python train.py --n_head=5 --d_mlp=640 --activation="tanh_gelu" --norm_eps=1e-06 --tie_embeddings=true --parallel_block=false --decay_fraction=0.693 --seq_len=2048 --steps=2733
Each number is 500 + 40 x the weight over its row's rms, rounded and kept within 0 to 999. Layers, rows and columns count from 0. Numbers have three digits each. The size before them is the row's rms in percent of the matrix's.

# down: layer 5 MLP down (transposed), 640x160, rms 0.198, rows 528-639, columns 40-79
# up: layer 5 MLP up, 640x160, rms 0.213, rows 529-639, columns 40-79
down528 088:521459522480514518493504527528500472492483453480538473526498472565489457539479475480435502513536452510435514548530531538
up529 108:533490502551548491444542430508628522511489561488577438514498542477444511497499510501464551484446551523448523481500503531
down529 117:518551470470544496548444463482498527496451546491505516501456478493529592519571569536536532456481592449518481488546562416
up530 103:552520518534496498491475470452507478500471500396522514510545532517549500496510512568506480470480586512493573532493503515
down530 107:521504500445516516544533438521478519460587562472428491500592486536441500490517560525565536459465477470549495507497503560
up531 098:516459555480569511450496493442496488496537410559499547513535509493526540500487584551564446490483629499529462492496531493
down531 101:505545606528445574451485529478509474492496556513595484480562491448499468535516580554477484459513542516496450460454459523
up532 088:480489524522526559456457468456465472478523553484508474544587396494472500516509452540474463551464455488482522496445517489
down532 089:510525535471551556496503481489415515530472474494445455456467575503546511487497446535474564451504515512525477466547499460
up533 100:587532556468530486537538447432486442468512538466451457535547536511518455459522505534549555425553521544469497498481521508
down533 098:528469520525565466552539546533520544478514494519473495552536504488477434520459488535533531440418457460496529556508497512
up534 090:506453544577468406491433473499452552545528472494478560615542508431484488455510512580494570424492457452487479598511520518
down534 084:517478436474489464502498494496485511475463499532505543554507576521594474472490506498470477518522505523525488479463489493
up535 098:453574427438520550483489503509543467587517492473499498486551498520475548494460527543567494568465524465507455458561517585
down535 105:467508539609498573506505497425513517446463474449501386430468533503481486497436455462521490530531488502447559484469559550
up536 095:506475571508482403565478458490477403498456547561523483468493494523514496545410555453427482517475533470517524489479475477
down536 092:486439476482489507486423456428488495470480589526498473513529473475505485422469532467469450458538440510510519565516485540
up537 097:471529497434503485438493477490486502519510511555449534554511493525453572563460477467566451473517556580444515539526555508
down537 101:520480454574512453515534470516517531543435532522465528584587472534524529527447483489416557472508529526558453497495444436
up538 100:483481497522437581469530486456494453460476497440487508499497462444524578478495514514488545515465506504562501456557511464
down538 103:498443526508545505519510487510556556512513499544534487524461460419436595493487488504542479459519484531431457547484496540
up539 117:472531490486438575537518516555490591501522527517508436521526483532451430429465513499541540509491459428440513525465514498
down539 125:439504575445468499430511417450542514502516557548410505502535457504524478498488437474493508524495528413449533534456447463
up540 097:430532514463548473466518489502523444512463524576558477443517502507488564485537526459494543519547520534495530436509455506
down540 097:453533534547510535462513516493462511543511467547431441478512464418557491485489471500471439490469529452522493456509517533
up541 085:546502577514493528573551476462529537558441491458498414443583483576492423511557495436488471501444534514494515452504516496
down541 094:483477466491491456478477524456493510494480485499558577555394499480481518525461489493535592492501462546469470487478546502
up542 098:514522518534431545427466516524548470493504473503502502476477512466465488461564536473533544478481554515478451526482484499
down542 105:532552545527475397506474483521459583546532488483509549495545563445549469468527532511523519589554441556529511522514503475
up543 087:500504499520517529455523412551501524545482440420546436507508423583561518479516480470536531524489541519459516556475452497
down543 091:500466522550470559442506540540505526467425501587520534496519603473502524610430505484490510500540534540546457468525542470
up544 065:444508412489403484444489566561502514524456554483484499474509528514524473537484450490526536533463464492508556509525544489
down544 069:526484572515503486479510503514437499533522503519504457518482483568461470562541494519487511563574506517476459473463513476
up545 108:521582574562449552480506507447388512499546485509470495450532488470471510492463483550479511513524494495492514497513472508
down545 105:414486517437618502479478496549504521510492575474559521531453463472485524484445547479496497541514460475509401534524536515
up546 096:466506585489524597572522514507501587484487560525504471552474527411474435438544491481557486521483501493461496478505558552
down546 093:428490415487520525518530415469425488509530533497511570518559520504494486422439458508481523473491441503513511511447543443
up547 107:464520492517515487498498547418449453466522459485459520507475466546617490457438476490503488484529446557465500472461472431
down547 101:534508497496529471603489424458565551486507450521514463517524618446441568582529497483531455482548518486550496505539526529
up548 105:455442524552538429492418540473503520529489506461465496548460517481470485489476444462505464466508530482502462481546459390
down548 109:567450514578518437555455471589425488486486532501399539415517509565502492463529535477475514497475503519520511499555468538
up549 094:500473523471507424508496487525550531572527502498503457516527501423537480604461541490530532564456493526524524516495570519
down549 101:488489468510497532557442501463461524453460507505504534552538575523446518448523478507429547495513550573549484499536474413
up550 102:490452556502472521518543474543503507481645485467466510509505511552488515559542552502544538501485505499508543461505464482
down550 114:432479458500539482529501457483477480550533488494448583412495522554521516505460530461436492490603516477534497493515570491
up551 115:491526479470528513516584531490562443456515501536497472446425518515459503460474499508515518526488444576506433517518514487
down551 107:488532454427499554490514523429473519607543490441482498509493466485521501549421447504510468511513537501543542436487493540
up552 103:507528529525462538418442513539458545574568549508460479506516490465571586489514520524491508498521555483469528492496526519
down552 098:465492447432522522549472550474523487472511476494454433484601449459533455419493479565509533478544525474526481479484505534
up553 104:531481568447517576558523532498398543479537529506491540458523526370529520544486492533509497464555458476493480518564437502
down553 112:474502469487591491468547512443533482514507493511517481496456498463525495569535546492549515551462515432496486463477442474
up554 104:449493481430524496476492521539557467511539481450496473454533489566540433541502551455489515553462504512542476517504505541
down554 098:440504438431555478505485454516570454472519438526555441481515458473445533496508526493437520481543459483523437465531522551
up555 109:502497404496446545424439490471426510475559464556512450526474553528509532508507504530465518505521515490412469456523483511
down555 112:527540501463532470476455474446537554506495504497546613522499530529505569445553599444462583497560585502458522540557480528
up556 094:531464509604450553480498488479490532501547499545496511515525458553474432445508494518473484526479571439460493524524465511
down556 086:435467498486495491489533552504486484514442559575574550494556495467509515532555434482515481503523473429458514548443512470
up557 102:533472480562411489480483498543590415523530534464516408573457574476506535499485595471504577481529484532501497460452511498
down557 102:510496508535503547513441468480514541524438478476577487518454532582485470446468548479538538442540461500600540523503480535
up558 099:555560484462576478558536507439502488493457453444536551522456470548615569454501443479462419539544444487514529501570490517
down558 100:516466521542544531519519492504499422518508542442501498525535479520448465531458481498478500533454522495460553518437505516
up559 113:535578480510501444442439450459536555536548461492465504495436504554536493463446467479503515513479491494464477579493554515
down559 105:466535513482492474484440458548523489552564503510518554494551524475490432519459447500463507541581460444480530503548549478
up560 091:540541519453489464502479486580457534530508492512485497502475508428504432521427534551559514491484566493508486521480565470
down560 100:494462465559509567443583472547540491494495499470486501522433507530476540479538546444499473502506506500520501562515521509
up561 091:470540461444527511543429514470435486559518508512522487463457421574557546464534409505528500509529521544471545498494489523
down561 091:536520432410477527535518475454554486579433532489534465476441480593536495473473457480521476499501563516462495451435490534
up562 110:558549455425470479533459529505523512515504523494441475372490544455513505449446567518440567516497426453516468536517541557
down562 104:509513576509539533497552519546458468556512515552470503491504412415410486479548441465535460558531480509439526506504503453
up563 097:548492423512452488454561553518472535598479491480501425544470458489507466484525515582467431527476477501509574502484539469
down563 091:568501500512559496486481551478554510470518502510469552530485515507549510509491542455457452430505505522425491499527427424
up564 098:523509436570522548507451433495490481427535491493434536572402516523439468510503531489495519499533551464542519432541567521
down564 094:497521520531502459519446491465534494480582474506515510502499531506466522511461487582534492495510434477435526451489456555
up565 102:526478454478506497518505499439591501513547496517471484522544547512479530538502412482542435527485534506472525484423417445
down565 100:463443521547483543501484532506472531472566443486470475501433516505484570558492421501386497519460536406514569544493445525
up566 089:548433445502488472439488489556515473452481525422558402514531504455473500535471455531473473566469541546525492532529520435
down566 098:402499504533450474490487430539482507507549490511469547518488569516548485428475456516512587454546523486492503523465478543
up567 110:502501464578468497459486487525541539494485520500565490460519556463507450526500526424484545451510493478430415537497518555
down567 104:492526495536470566463470507526485507478492480514511459541499460464574502523589541461510528443513469507537572502492492533
up568 102:550433453520463482504477487539489449502430473497563439522489430457490477480546448492524597542505542550524501503517526486
down568 096:469450541541548482497471405482509456458446503488502486550457528469567564488521543505439549506432490504536496490452469512
up569 094:538462433420500479464517523451556547460542515415583493454554554475527507525535413512496471576536413467448465474492482463
down569 091:490504507437441503617503477432469481608511521575527513530450503547485465472533503531479503466475506480462527550500518571
up570 095:563459518469503480485523449453570445535521523588436578476504565523497483503548481381493430474496476531480495546436532439
down570 093:490441496500453546546534503513471495509566407500458508517519479430499499486553490526467514579522446423497533541443550446
up571 094:450565510510518458531501466546536514568467525502415503579516489564408481479577536527545533493503431550506509542450482516
down571 091:551527468486477464525504467423492480507473577522515624511489534507532471418445539462465469453457502463487434448511460453
up572 113:522512545551505452473491513525513509520586462443486490545487510443467479446453491441481493498514507432568523502528553534
down572 104:476480648528459502501553512538475488521585491501474490528537533501434496506481507514488448582457486512422516511490546509
up573 107:425456487499493507489485496529475515539559485485489492484453532456431497475495490504436568480552538491505391540470532531
down573 114:432487582533507558526508508493583503456428509499528475537492460475489524467475492542458455535519418472504510450444447495
up574 093:497494497448536438490498539441485552581471451494508495423526544534494554485531478483506493452560525462460502464533544468
down574 081:475517415480494478507536512523504536477498558551477532506495453539504476490432489529474444513486464476559471473530499526
up575 092:505495519461472515536445514410503538525542444473509433595411437587421474414567471510505491476459531549471519487495446483
down575 092:471482463519516523457529494557460504499514543443506549469516558491571473490488495508510498477457500539450470581570566406
up576 097:512475459515477504427484431554572442452564507528452444494503487476534579517519499498508533506526485522467474503462514484
down576 094:530494576451474436464508533485535484451460456494608537502469446493529557495379517592511496485493559481509484456498477488
up577 093:429515526443503508525489558478466449452509563460450539527446492464536555536481551479543493417510468576519546502491482524
down577 096:518516543495470515592506488497467550500419495483464489501509545550503552492508414517427463563493477562492525479482492522
up578 079:580487487529519513450488492556492484519496514506471498506481485552477493445559511474523529584519542509521488585498542456
down578 088:472445461560444437504558503510452473486526523556586544581539539547544454495409426481534462512543493512526422406546533525
up579 097:467462582471510445450433529516508522435521505540488389488571464554492533456442493448478494470515476504522508563516506505
down579 093:525509582416468481454479522466571428498473490518528455531478496467521514524512465606496486506477550496497496556495483478
up580 093:496537457535505485500482555445507464481575439488531502536544536566430551442468475567531447517488486541408482549520491449
down580 098:528406469519538488534518558491518536535518510587413464537485488531490514556490558472473502429499479437481508537413528546
up581 091:548516518452539503527528487543637513483430500518451553522537463414461511441476495515535502554469539459495501493404517560
down581 102:411471524485485513523551498568536535548474425563528534496494475400527491523523448472572466467448528489536523585600508458
up582 104:518454543502486455557569539470526525522524458461536396488456506478497498516528493472478456492459454465476456437534457496
down582 106:507438540429511516551498468503490451585526519514484538480520522473476521521479469465470502494501510514528474527460541464
up583 090:596493466556547503499429582546464481450593504452513543476551565523453455562507478491499507491504509482505490497534483440
down583 093:455530570449464493554549470545465541552486503539484435564535470489477558510492549493525533546565513434509535490557405498
up584 099:512538535469441485542591505493480455508512473467526496515565504450527492594469539489504524454415558496492516548478515516
down584 095:496414531545437455519520485489554530459512496516476479552453545484517573503480511522478503529515385431478536516424540492
up585 111:489574477494500454490428492481471533501500514450485502539535557476530567482576546536436443518540429439515509506516496506
down585 106:518466496569505549452506502445582521426576476504459481492563491562483435549527474503512556537535460484396473496459538509
up586 094:494539540514505440532488495461438469464491476575530503551467444590451548469377509436506507476519507436495483490538526585
down586 094:464536451517464527428523494563523504547508503478443495509554439455529460526488564525549548481551472429487556533491493527
up587 104:474508516509501519553469495478493497511475529466497445464541492544485504496507485544449535451516502514438522544558465502
down587 100:476529477479464444473469533496511482534512489479554470481486490474553480519585565473482492418539483414469499478456513546
up588 091:500475464526502450476521578541492512517495494483519510507498532453481484524470556480509483531479516484450544508487543440
down588 089:495485472467504558582581503470501508509533482534530478483505518445490525567547471471491490411537443552497518546506534569
up589 127:547567547556600484466511517401485457516452427519526512549512485546469528535428519441499544567569461443488471481446440489
down589 124:437441475414440507537459474503552544455440553468538523459461511463529540521439548478503506399500573534512494564467536536
up590 082:521463441465468458488531473475528479499560485491575524538596565553521535446600524471505531501448454499523520468472464506
down590 083:471493455531449566519533546504518506386523495503569571521564553500510461498478471510436470500514571499487549486498555560
up591 091:452533487511471493458465543550476504415488451533491494462520460467555511457522439526496492502601515546530496585564482475
down591 090:468517434437545430493494492508474432514559477442445558485471501487471527531458466608461500493532468503487496456518572476
up592 093:479498506459544553483475505528481427510525454420497471494470519494518459472511518497502574559391492533546509505512492505
down592 101:524487437573421461459519494473542505511457489521529535540532568506564549478493514532521521438571420529489561451547535492
up593 106:520469563568495464496502561530423497517548497463547496539427491501543465465508532564565548453494510498519487482520477565
down593 102:481516543424460466532482439536472562512423447492573463525493487491482513577493483581525505403405435472544494533502518441
up594 097:481496565428446520470555560523503527449488505523429500471491518490566535508465527478502557528528521547435554492559522507
down594 106:455469503503515444480540489544575527525479594473499496521515538563481463529501568576491436493553535533556488407498506461
up595 106:536446556476488516440484473476474605473548455476550388525444552517471492494445534468514584475544472560539522538518566565
down595 103:469519442487472521435478553479563484555422476489477509532571462519487478458549502481582471529511541463518451483512486448
up596 090:546476499514505502547468467489468548519496510470466571516482484552487503484429440511510517483514571483512422541481498488
down596 098:499496516610549436570499462496520437470528490477414483500497526522406491475516550505496484500522557474514508520464481491
up597 092:499510455500500443543539485485494494508526442476445455497518544523487462438557443494568510478504452457456518483465507485
down597 104:471488473469495527482499489554572428515517510518530452456454425461505458462550507564572488488491558440475504489548521439
up598 109:489521461506461538517503432561501489492503508487502376492496520482457530513521489471501544536494508514529586505457535547
down598 104:524479526509483476521496555490522564518421448497442437527480478487529511476505558562451500477475501529485482511494468491
up599 090:478449532544438426446503504490468412541503452394421445417465466426494439508470506460522504484483525578526511517489493516
down599 082:499514491503582479464495555521457492569488470579503469570548542496580471557419496416505509484519494482544516455496514522
up600 085:567521469582488467524527466495477435579495510458452500545510434486454484457533539520472463543510518410492444432478584528
down600 084:425501432496477466499519496551503477497587480496437530463516509508546400544502436500554584539513536490453426511516513493
up601 095:509511516418467513503454515452562555519559505491479492529467588452533503484507428481524496439445502469452539486494488498
down601 094:507465453512550570532529548498483456532482452512562522502442570561486574506509485534561468520477574487492523459505585488
up602 096:524534521516517509501504490484474517552518515493522462472551472499369487522453480462512493505492501535506541508553554544
down602 096:507522539501476480531535491552497449472543517488415504476549446484488521509517393463455505488475610506454448456448472552
up603 094:438469560508512520526485474420492524486566488476502454503472457588526507502529520499481511495497485512502498485546438533
down603 083:457498421476412487543504473519533507459495540526492534497534531522515468517403547496458480514527532491495511507459485505
up604 105:441486515511531483497526482505472547483430449468459456442480574538542539517515557473528529454488468554505417503526438484
down604 094:495501572490429510481457533518559477532473583490518510513491586497416416555531483515521549505473559509531645400536476493
up605 107:459570525427520483529502517533475464535432531522490481525494488492460459448455496510547518471532533478484491497600522495
down605 104:445554535492486502493541613547475473451486472450468568545511525546534508504457494475496465495483460489508518565542494490
up606 148:474445488559432442446459549503496504495542435526483516460512447486507490506498392520449486564446480452495527547520480527
down606 136:485516459605508577489580529453535463427572478579479553494546446495476464521532448497495469456419437497508442536480468487
up607 102:464448504569387487491503496494431518580532472470492562508499503481494528468553503519435517477500417418530545568432505530
down607 102:527542558503537453584497499551507518522458479555411478511527460525557461520503533471460532558461518553512462452459501491
up608 087:434482479469583565499500505542457461481460524514481468491542483459517436524560613458487526515469516492567554464519439462
down608 081:522494480444443489517532506510538514448464537497467548588525523522521432464474451458510494467442496481531480451458489468
up609 090:472534521448536527527499539492424547523492519487516500537484398457516530491456444455451476466413505487563547523480533531
down609 077:467534540569546479425499504435482506409414504571515542482486487538559441552484485575544541570578544510442434532473524458
up610 084:531499572499592511505504444453541448452513467499514524543447590430530500492507586529541464448471448505517483478415490435
down610 087:466496452521445498542467509514504472446514573576464507533502452485522451521449471544509441468442516545498506502452491482
up611 096:508500483518512520484531492495505490508479524496498553497404415548489538478457497502548492505450476432446429598393410519
down611 101:545498504553511536460525547460522544483520530468517467532475508497494504489505505508517464461510536520486532478522390574
up612 091:492495453517451550474531448446516526507441515484500452487501525457510520486556519460544534461564482500463504525489460486
down612 091:481478511454512458481466529519430544554524413556502515548517478541549468503478482561514470440408504512553464529423524543
up613 087:504501512549434547544453485443554506511480493443563478515513507514518440544525418539522559458461499455489516510517550521
down613 087:477525472482496467472516515500480461507468429530441484439511515471477464491504535469500500494526463489516523580489469483
up614 103:484533521440584545540460442441476559537541510427565496500489493507450499422521538459580449535471564498465534546556492521
down614 099:490534556444483501460536482476462490502573519442504473444550455523446469519469545555543531484434509571488513478557483507
up615 089:407524435514496449484475473593479502518494514455495478478412447436551548527516485514510463468492516485590511516501538511
down615 096:462505548428513444524508551527477492470451509480400497471549544545443479482448541512546521516501530501458448486479475470
up616 090:501459438542386519511523542500517514458569553532574411531513515476437538484492525489540530498435557527530561460553557537
down616 095:459456486457596437432459496530517529471519539446475481416527530461514445466546466463437523542475493446550520521464527443
up617 085:501575539576478480516569531434487502523514507526545495469490436520433551548514465464560510480540535485475484454487493509
down617 085:509526487526365466510521435515449478509567516496527516452391448431560412464513480530533519565432509514544511494442548497
up618 086:513446548502516400389540487494492556518488497571479425509518514451524489457507464462481477501488460445455525582473490444
down618 087:487506487480491530528533498435512480510454508520590519535521515520523483507529546490469479490515522449520455478423524459
up619 100:468511507459468458472527509491443516498493480500509479463484483581495458485489457497505563515532458540471474474464513488
down619 109:517494514444491461520556453574474544467488446542428464525518521404481597536478577562516518556525514557474514483510433447
up620 109:559489522504539450597545505477499441494470485551545497517420520559425504470499521419497526443513467507456548524486493509
down620 101:524548515467502572519427513482560491455552445496527481505448410497561536537533554469502489511491493482465513434515552395
up621 095:397465518540488487513519482452491524468511500483481591476481494455504541550485445436502406517510515490565494465482424442
down621 101:585505478452477476543538462497438430493594586464460410481569521497586462523519581530497532506447437538544502503418456529
up622 105:483591484496510504461456496435472475539501464566539514514504476480478506466486442437520490483501557453503443504443512510
down622 097:520478532520557554487462447552525436599555473570477473467485516486511560505516509498446490453424551380495477539458532495
up623 097:483536574477502481544456518502533534452429471460503437498527485513564501517522507461539563478523486576428509521491445461
down623 102:493484575452466510488424536513462492527471435518483568573477485503543602547509488529453545549436501557572412519489470512
up624 113:589545538516526484571536491483478409498476502514489433466528471529574517460504502527439564485532470504496569480500501483
down624 098:562558482495459521534505533527495584404478518403430459459490520508424474495503440553476478562538468470527481496482459511
up625 093:469485525485498480503447491567542487443538518454499548522529485467461466538527482508498495499523466469567566513448466550
down625 096:475468466495527534405496481487545508509537522468497483481585525485493471499477443475474502496513465489489520416509477470
up626 093:468481549480522519520503513478505477586469444496515475511504488505466524469577479522503564483490496482562443518525506511
down626 091:463547523425537503496511468555403466506504497513544547557476501476492474554472584531482507470524584497475439495483542501
up627 109:473505517483509497481506513524474489515443532511555534530417565436421460406523530482561465581468493510480511493480564451
down627 118:515607485509432552541585573543437509550544475453478518512542508480479465479489418494513525537514510495474483529494535522
up628 098:568520531436557503478490515570517547505529537549514467571502506526498531478537477511489497519530458486423423475455470517
down628 097:484531503499454472486475571482589466446526545469453517553518480464495455543487480585594478461512437535458505489538385551
up629 098:518593469520507502542518558512469458514530577469437488494502511523505552370501463540462483514510549467577573506390543524
down629 094:569473516492459494512503442576465514456505477558530588479539478525560490494487463523563454555539475505454532506546478480
up630 108:561522440504552466507438447516514465545484522404451502483486553482504576555533528552470524510496468513504532532515518506
down630 108:486493469472471500398511519556505465494487448513508468508535554489423510488558488508520482485495575476517526498468452466
up631 101:511485470509405587484445543585517544569531559446472499482473442530448491514570455508543455554559490545479420534495513587
down631 106:499559447482487470521540502501526538570472551476400490532556502433552468507583523529513531471564572502580510499477508458
up632 108:519552531446477474457453433583491425476474476504487422469465474567454426499604569476457519519397537526540499533579492441
down632 104:444523575509591522364501568478534479562532517541434513530496562515443436536494470474464541516497422562456503518495484519
up633 104:457467554490513458489489519467520451491592551492535505471396493464534438443548485532525525496508481554505526543460454516
down633 108:521552572526507509547523522424513519466497487412531500486459554492474431527507529581504451421467481468464498547417449416
up634 091:494473449434526563477473561482518554484486496465490484480489476559520492459471538453518500497585498500467499453461501538
down634 094:551495586502446445561467469536617548477460453484627543448476548518490493497541539464484519463405428460507492486560528505
up635 098:528487495389495519501531487532441520508461559480498467512503444526501530473512479543574496564501432523491581548501472529
down635 100:495442540506566545439481439445515491492533466501517503503504449558483489500552524459516423481531465562555558465492474464
up636 103:444525434504457493441577508494485471530529502454456432501563502472480459503513508504535465459458487486489593519530504450
down636 102:455499597487479556501491484524506520523504556518491457482510558506606436499519463447445482581419498507536488421417472515
up637 091:461476586516460495505517471423494502459480491472510494513507461579527459546523527508576490491552484486545468508536475490
down637 093:412494461576462445523559516516455476421549561528551548518461436445491514487507474569508464507462499434533499570534465447
up638 092:564561491472513464448487485545493492449513501454470434479548489474491473494425531531505474486550525461507461502506494449
down638 092:550593485470474477470486458501583479523517528556586462520406492467458486532483494432476511453499521521458474532484527513
up639 097:458526499494550528513458504518415575541554503503524559441415571431471549541518449517470500508563495450464551440520482485
down639 100:484475471539511502472417466546500517515509505421550506498537519577558553532477505382473447441508511530492550485483606535